Each number is 500 + 25 x the weight over its row's rms, rounded and kept within 0 to 999. Layers, rows and columns count from 0. Numbers have three digits each. The size before them is the row's rms in percent of the matrix's.

# down: layer 13 MLP down (transposed), 1216x448, rms 0.194, rows 1186-1215, columns 128-191
# gate: layer 13 MLP gate, 1216x448, rms 0.2, rows 1187-1215, columns 128-191
# up: layer 13 MLP up, 1216x448, rms 0.207, rows 1187-1215, columns 128-191
down1186 099:552517505503487482510508503509505446466494506483519495502541485553510492500474468503492520510528500466480499509504503516490532492565510540485488493495470477537494497519483519511458457487508536
gate1187 098:512480522541504459481539539528483517472540489506475474450525484457527515524510535462479470466480514514504525501469488560534508485455468524498480515483556505517498517522479517482498539504543487
up1187 100:516523511482489539499523516487565480466463477491447508508521492478473546481505466489489520515513469482533479492460506500531489516519534524532460497511491528503480493499477481476487506502522524
down1187 103:499508470521514534490477491493471475520485479511489510521516511432501495501497487480493539495518488515483470471485569524452496493544509473532464472521504505550487469506507510498494501504508469
gate1188 099:481531524518532480509495485481502483488502481526527521499516552427533494506517537465498519511440560488474477490475471507487482530531445490492468500514495510475461474493495486538489516471500474
up1188 096:494492535430533483476477465529549504536437493520516478518515528509505473522515527528524491510485513468485518457515455484521506493467550489535507481525484507477491473526503513484479482520513509
down1188 096:499479498486459472466509481505496502458505456484494489485523506476501521496468484478465488480517485529464513502507490504465520494476502504491507505489520473484495488463532516507510542490523500
gate1189 104:473563480517547479508502530521493460489520523470491480498465511501532485518455514527555487510516502493476493500480473484468501499531497495499488514473476523515501528482502482496510502486502467
up1189 103:453517452518528466501469494513507489486509488449490466483493481539544479522497456485517514494487479489500509487466518478496493467485463500514494503494464475483514491491543467493469484477480468
down1189 096:498515481483497549515471462452509506430470500503525515448500518489507456453523487492450527511470470471525501470473496493508520519510501505500498484570519509480532526510520492493481476529499494
gate1190 098:524508489520512504517497493491523536496507497496508512533487516488470501518475511485511500505502498513498492522514518533521497481508493508500510496506483509502498467533456509500482485530455514
up1190 094:501558503488450495515520484479515529513510469508515528492512545509474473523456468514501515494493497491501480484513475451476521502527493500501517467474518498488459482493474546503500520508502498
down1190 096:521508537493529487464522492483509481544501493536478465516476488507489509446522525493505463499528506512521512518486495463501498477476498501501473469487486511517509496489506499529490506484534516
gate1191 107:530481527520477480473529491533523487496450472467488468549481534508480508512488520582531490488497460531493499504511521486526460448460491509463497522500539487512457486493508466505523498459441514
up1191 109:473479474467503507512498504535477488476597485536526529475497460537484507496446503466480496425548505479493519530481522518514493503486454458469501540492477512471510545502551502563495476513546506
down1191 118:466450505541479497464487529482499487518517487520444549477494520531473526528479554482517474474523514499464516485493460487509479506480492500549476473451513512485462505498489511517445499555508493
gate1192 094:495510525502487489494480545513504501516452454496506486469469508481480543491519480513470440531517499485534565480474480497496475530465506488504509495493553558515498523503457526507499533494464503
up1192 096:517533522498501481462488477525537507478469566522518481537522459509466468490523523463506501486479501481510469508515478470464525525512455481477538502525473503482482505520496535512481472479475530
down1192 095:512498530515483489504494499505504574512479466451498504466482522486466500468490494502498471477510514512487505507496505539505507467517504479467536445490455497466481454457516510510494529512510536
gate1193 095:517472513489483541462485489480514492527505471456485500473475509476480477490460516506544516530479507465543490477492470481476538491562502487471494463538505497470543526529507532463519476493520438
up1193 095:488462481497501517432497498508493508486464510479499510464498466534487489497490494487524509526532465468477525468518506525498517492494549493551488475498524546474518458523537531450517434505499455
down1193 097:525510552463546500501503529453507489505494497508467510483517518518504473488455481539500538466503476484434508486487500507521480515502461489508536471538480513482466475506488512522512536525485458
gate1194 100:516524485482548499476474463500536493444476529506517482509516445453469445487535500474465505501497514493510510503438490533506451496545506476497517494527470489519512523517505479539467478498459525
up1194 098:492488504484502497539500498470524506517507508542493511490499473502502533502528493518474473501522486477502500467542552470521473532499516534486477522467467503488501503555487534493462529450556541
down1194 097:521493478510525538481468518528486474520511515465519459532520496510507507570536470495468559510533502524475523429536488514517534493473476489480487518495515499489465534502493428484481535505486483
gate1195 104:480495476454480500495483520494462502531498464495523505524534511493457499505522489459484508522511535507480466519478568491494479540509473478534493517452486488489443476539500483557498439518532476
up1195 102:466464491494512465538503485479485491499419520460523477499520569488471487487512499507495493500457490521484506532532474550462481458464526532492483428503549510493499546470546499509528499488480462
down1195 100:504455501553496490504521497501505488541525479539524534530541493499532454572534464470523472473451469527458531482518553488482494525510508476512512459486482526554482498491507484486502466480507537
gate1196 100:482479506503506508505543490495517522477508463472459500470512504506507553496502519549509527493534456467529477461479520477518489482485473450486513481514475538545473556509505492483463505543520513
up1196 103:487492485509522509488464525513486519460541490506528507523496472517484482494465498531515530495535489493528508547508493515488522469473482524462523516515487474487515492571488498490520540553478467
down1196 098:497523476521563493528517500476457528491497488477471466543503522486528468508523523498501501528514447502496504476491500493489511464524517463477487508548532536483498507523499520455504503456501461
gate1197 101:534494495472519505511526497496477479528481515450490507548536526529499480475474511514467493489490485541517528462480525470490524509486506518470495494492484541494506484507512471508510480511504528
up1197 098:523473527488533450524529523482477482513516530481486507508522521540505565504520500530510482566498551490459483500486524500483550500505512458458486584490508468527503499475515501451499484478500501
down1197 095:508493509459508460570503505477456533509511523454488533471539537489522589479493475461492525505532507466510519531502444473570469516511513522520512462492508504523513516525502482499503462506505500
gate1198 102:516506482532463504480510528480502473478488534483529451502471495476519505517458477523484495513498525471480528481514497501483498469502492479481478518522498471503504485450507503450459473490518469
up1198 100:503536468519507517489466480507495513503518531532475491443470520538514505495485470490522532492482459474462511462540510484530516521496495451462563520482501516497537492504481548508520475526517486
down1198 101:497510547455474503501515544530489512482483504432486506476539508498471517504524536522475516516485440489519442532521509491490493486541499420513503441519498481483481555547497478500486449553509521
gate1199 102:473531523491529491490504484505467527490507478507517528477510542530506499505518450506498512497503512468506478515529501491487506465505557490507486532506523548560461516508476499519513451535524484
up1199 104:498497503520515463492450493500486479527510533472491442502445477470490523482510475513482530483479496516530508522505504528519550505502477506503527484505491459486524469505517533508493506511526539
down1199 102:475513481515548498505488530505514491519498562491526477516509521512493498502471464497513527482473519477499520514495539497496468514449470523529529469528470508527478504493512531522488490536468495
gate1200 100:456502521505527489508461491459498477525465520521482453498516549500484540506474508496558518508502509494499528486515512493480454488502520472492532497492487518552467514507495548517511492493486532
up1200 102:499476430493522512528530484567501509517516459502514503480528492513499521530514440525518504502484481522476512499468506505510516485484490516504458532513534484463523485483524468493518484428522515
down1200 100:435490493462477484528528496519516514501483505475514531530519535531516522506487507480517451509547511504489533542471509482505465463520549536508515512528466536490532494493553500546538557480516524
gate1201 105:470517496523485494469528486487506533479478481486485487511487488463507491471535499467473497505527545521511525487487507507485518510528529521499521510529527478475549491531485483484487471440458520
up1201 104:483511456493502553490505495543530505500528506524478523521467507480457489538484498489504481497514489495520516513511554525503528484534528458500528519474540494518471453490520481476495493531486482
down1201 106:485518481552517524507555515504496491538443486497483531517537518484506511505487526502480513489540498458478518447503534515505482505506486462519550507495505467540502521499587500503445508525510493
gate1202 099:494498509523485517495516538497502498550499505505496486476510477466497536480463475483517493528460533493493457446516507484479510492476541515489493535525501503490518512535537555522475493506515464
up1202 098:500496505489524477483509468524477508528496484528456485461501534483482507508513467499525524473484525497499491476520517519516528516486515518511523519498493553461512539510521490551494514484526521
down1202 099:488456558503494481481518475548491474509486454455489502521484489458530503518487505515542540467491540515475486524521521510457523509525498495482460491495502490509497489510468508524494514517529502
gate1203 104:505491553504489509501474487479507437487515553483505460458477519550501540523473450505540511490488518462528494508487560473472513541501501530481490499524538463479521495482476497453496531527490503
up1203 102:485491492510473473495493486509548519501492547490487465510489461555482485468487518499471497494497508479538488525519463489497488508451489491493459490462493518437473481518485476486489486560553479
down1203 103:470491481542497526504504511502496511493506494537523511513473500474494444554516530493450480509506492472496497458488524508496500512505507480545499533529536530484489501547507498478532490488515537
gate1204 097:524487520491501502470516475461462469558488531473500516472489462467486512513482500474497530510476497497551544516512469521463524502506530523522502534514501492507529439475497518496504495509482506
up1204 098:510522496501496467508505518468522467533522520527506505519504519498488499506475502457515526483464517505480492486509499497475484543529479491509506539480489511490464545477509573510502530517537482
down1204 096:535492488486507458516482490534473488520490526493553524464491496476445468493482512468492452516531517492495505495510503521525469481545471507478525522512501472471488530487540502504504523524528478
gate1205 104:515486472518450497539454495511491508460499483443479514459461511488510495550533491487509507490503525541498490509496506502508475461492507506511521466494510491558503546499504524511459504467508495
up1205 105:521507501507522473467537533489483519479489483470509471506479528465546506494473488484540499496510509514500457493501490525508499499518527511463500490509478455495526504523511489474499520460478471
down1205 099:557510510540499501485507513488484564533510511498505509453469521466542499480498483475501460470511500478514505513490495502525510523497500526511510470476502494482522495497518525549527500465563468
gate1206 101:523460518459545507486506479490524495451533511541500487568506529477522563549495463531520474469447476483535478494461481561490466482495548498460513505456505488513512482524506525466505491476483490
up1206 103:491512498520516512464542537502488505528514523523534499457501487477503469510525512460470508549585516489467458506517499504475469504486480539491473479514551496477496525472482454476544507526515481
down1206 102:505454532515477497493482496462522460513511513468490499516477550519524513474542478494481484505506522496554501450506498503488549495484465480501481526471497497516471460480510510509506473507474474
gate1207 103:484476478494532547484488533496520495494492482502542530531496512470485518442488526459450514533486504508475519509498527486521471516522470498504539477499476504471509450471516467516456466482460520
up1207 107:521489481478513432455495519471505522545524482479521509563518530513527530524527536538542486514527499509503502499517510490495454454497521518478453498503493533503512565542470522502495516506531497
down1207 101:507495500530487472491488467453539498512504491488439479520523557553539463510533491485486507539505497522519476513486483491487504510543470494538485507506506520527513498438459494496487485489528524
gate1208 098:481564493498479488527527499528456495499547508506537581472519531518504479506480497499480487489509503491530516513494498517453459462503492484526500515475513520496484533464518475539474507490525511
up1208 102:458513495504514446475467493490491473470513529477497557520466498490483459511505480524512530469479507496501520481511472472488472551481502482522512475554513475512503531463485466472480471524496524
down1208 103:490460488521502436508534499501478473487499528463535466517480526562502507491487510508518499480484522485491499508464478486504428436528512485476531535505526500517517504464526521508500492487482475
gate1209 097:440450512498507513487471484506514479444501478496517508473494510491519499456484493482490517504497504491544498488503509562504513480491466516482477511487476519455517513523470473492486481508539490
up1209 099:496473527497524523525485499538499496541510462519487523481479519477489473465502451488534493496493497474514490495469500494500509484493526475470468525531516501521469498496468475440527492482510490
down1209 100:543528442549525481497488461509496459481503480531467507493488532514523502470521551472475472503499517510490518484507513481501497481504514446543480474530485539480523509476484467496531506524478473
gate1210 100:521486527479447499482516484521534522492543491525476452484513498486491480441478492505448500486482503470463467456475523544542507510524486533520488487460474477495516505565445480516480527520483493
up1210 100:459495536536510493508504482479476463485445498512540523487467552538485486466526482505533498501487498504494489520502451495520524524518547461486521505495485516489495460455565494427490450460483524
down1210 097:498525541503509508491549494527550520517471523518448489488499525528498485549509493521510490467488524512535522554469527514531446505523517477493515485487483489563531449522501504494507505548507512
gate1211 103:486489508484520512516521491529529501465534478509486551484472501511519471483470526477532497480488549509521505498521516518497454511508467521498449490537512505499474529504493483480522503475471500
up1211 102:466486484528497505472505493504454506525511536533509500474482475480486492505517533511531494467507494497486511486493489470496483534481492509529518520482494444459505502506486518525513488528519488
down1211 101:477509495536467506455502501487515471521495486479533496496505533534487501510484488504515541472489466488535484522535472439495497515506498463529493507447480446475519537527499514467483484491528505
gate1212 103:494502503524458516489487490501514552443498522514512531442508498523527501535533456526521526517487504516540508497480440510509547483515530535501525522489529501464487520525469523505540447527488515
up1212 111:461516491501502519539533497491533469478500470485496491509518515509493497486496472462501445492517497504500465434485516527509474517499481491509484499536454476488511496470479492535484515491468457
down1212 104:483503529524482487505478515510530442518515510506488502491547496479559493505490468512497487469501503490529519470488484471502490542539476497442494469470477480463534516541503408520432537484558507
gate1213 113:512466499525487455497516457529461522518477504561503451489516475533497470514488513499491476484492494488477512495545516490513432506494505514477483482503528466475576513522500504474492498507460452
up1213 107:471496450531505528501498494532492542498481506530499527521543496500471520501510483480510478547457500484488481485497504529486488471466490476518488520499540507476493525512517484507461513509484460
down1213 110:525522532468471492505511498479500506535509523457516494512475500499501507466479510511458532505515503519522476547462470480478524504498519488527502496534508483500454530516492507515495495513541550
gate1214 093:521506550496496527486482538525520559468495465476513501455503495485481441453501458526525478459536535523532511467506491491515432488485480487506465480524473513526531545511454523476451547529504521
up1214 105:496473510496475506495481508531519556474507472517516480494533515505487500485488489518521535486518533454451477502503463568529438487553503495483462500523490496474501527530460522499469549592524511
down1214 107:473525504505505484559515484476503488492492534515470475502489477546551575477528487505516516482495531508496517500502497507542506485540508532510460528512502489483526518492505506548525483491514554
gate1215 106:460527486481493499504523503488440508468484518539564489497499485521450494460543474484507502544504481512468460488458464505451508474507519483545466507501503536468482498510510525473480488503533501
up1215 107:504478443496476488500499471530515541507519526505504448502465565508485510452506478498491518547544470475478485520486496511486506513458507522506489523495501499497521512527546493546511545529507511
down1215 103:493481497489469494511502503504503428523475492448510514517528460475501516503516510531475512480535551559555488559496466518509486516502501488489485438490514487508510488462537492492522501511457480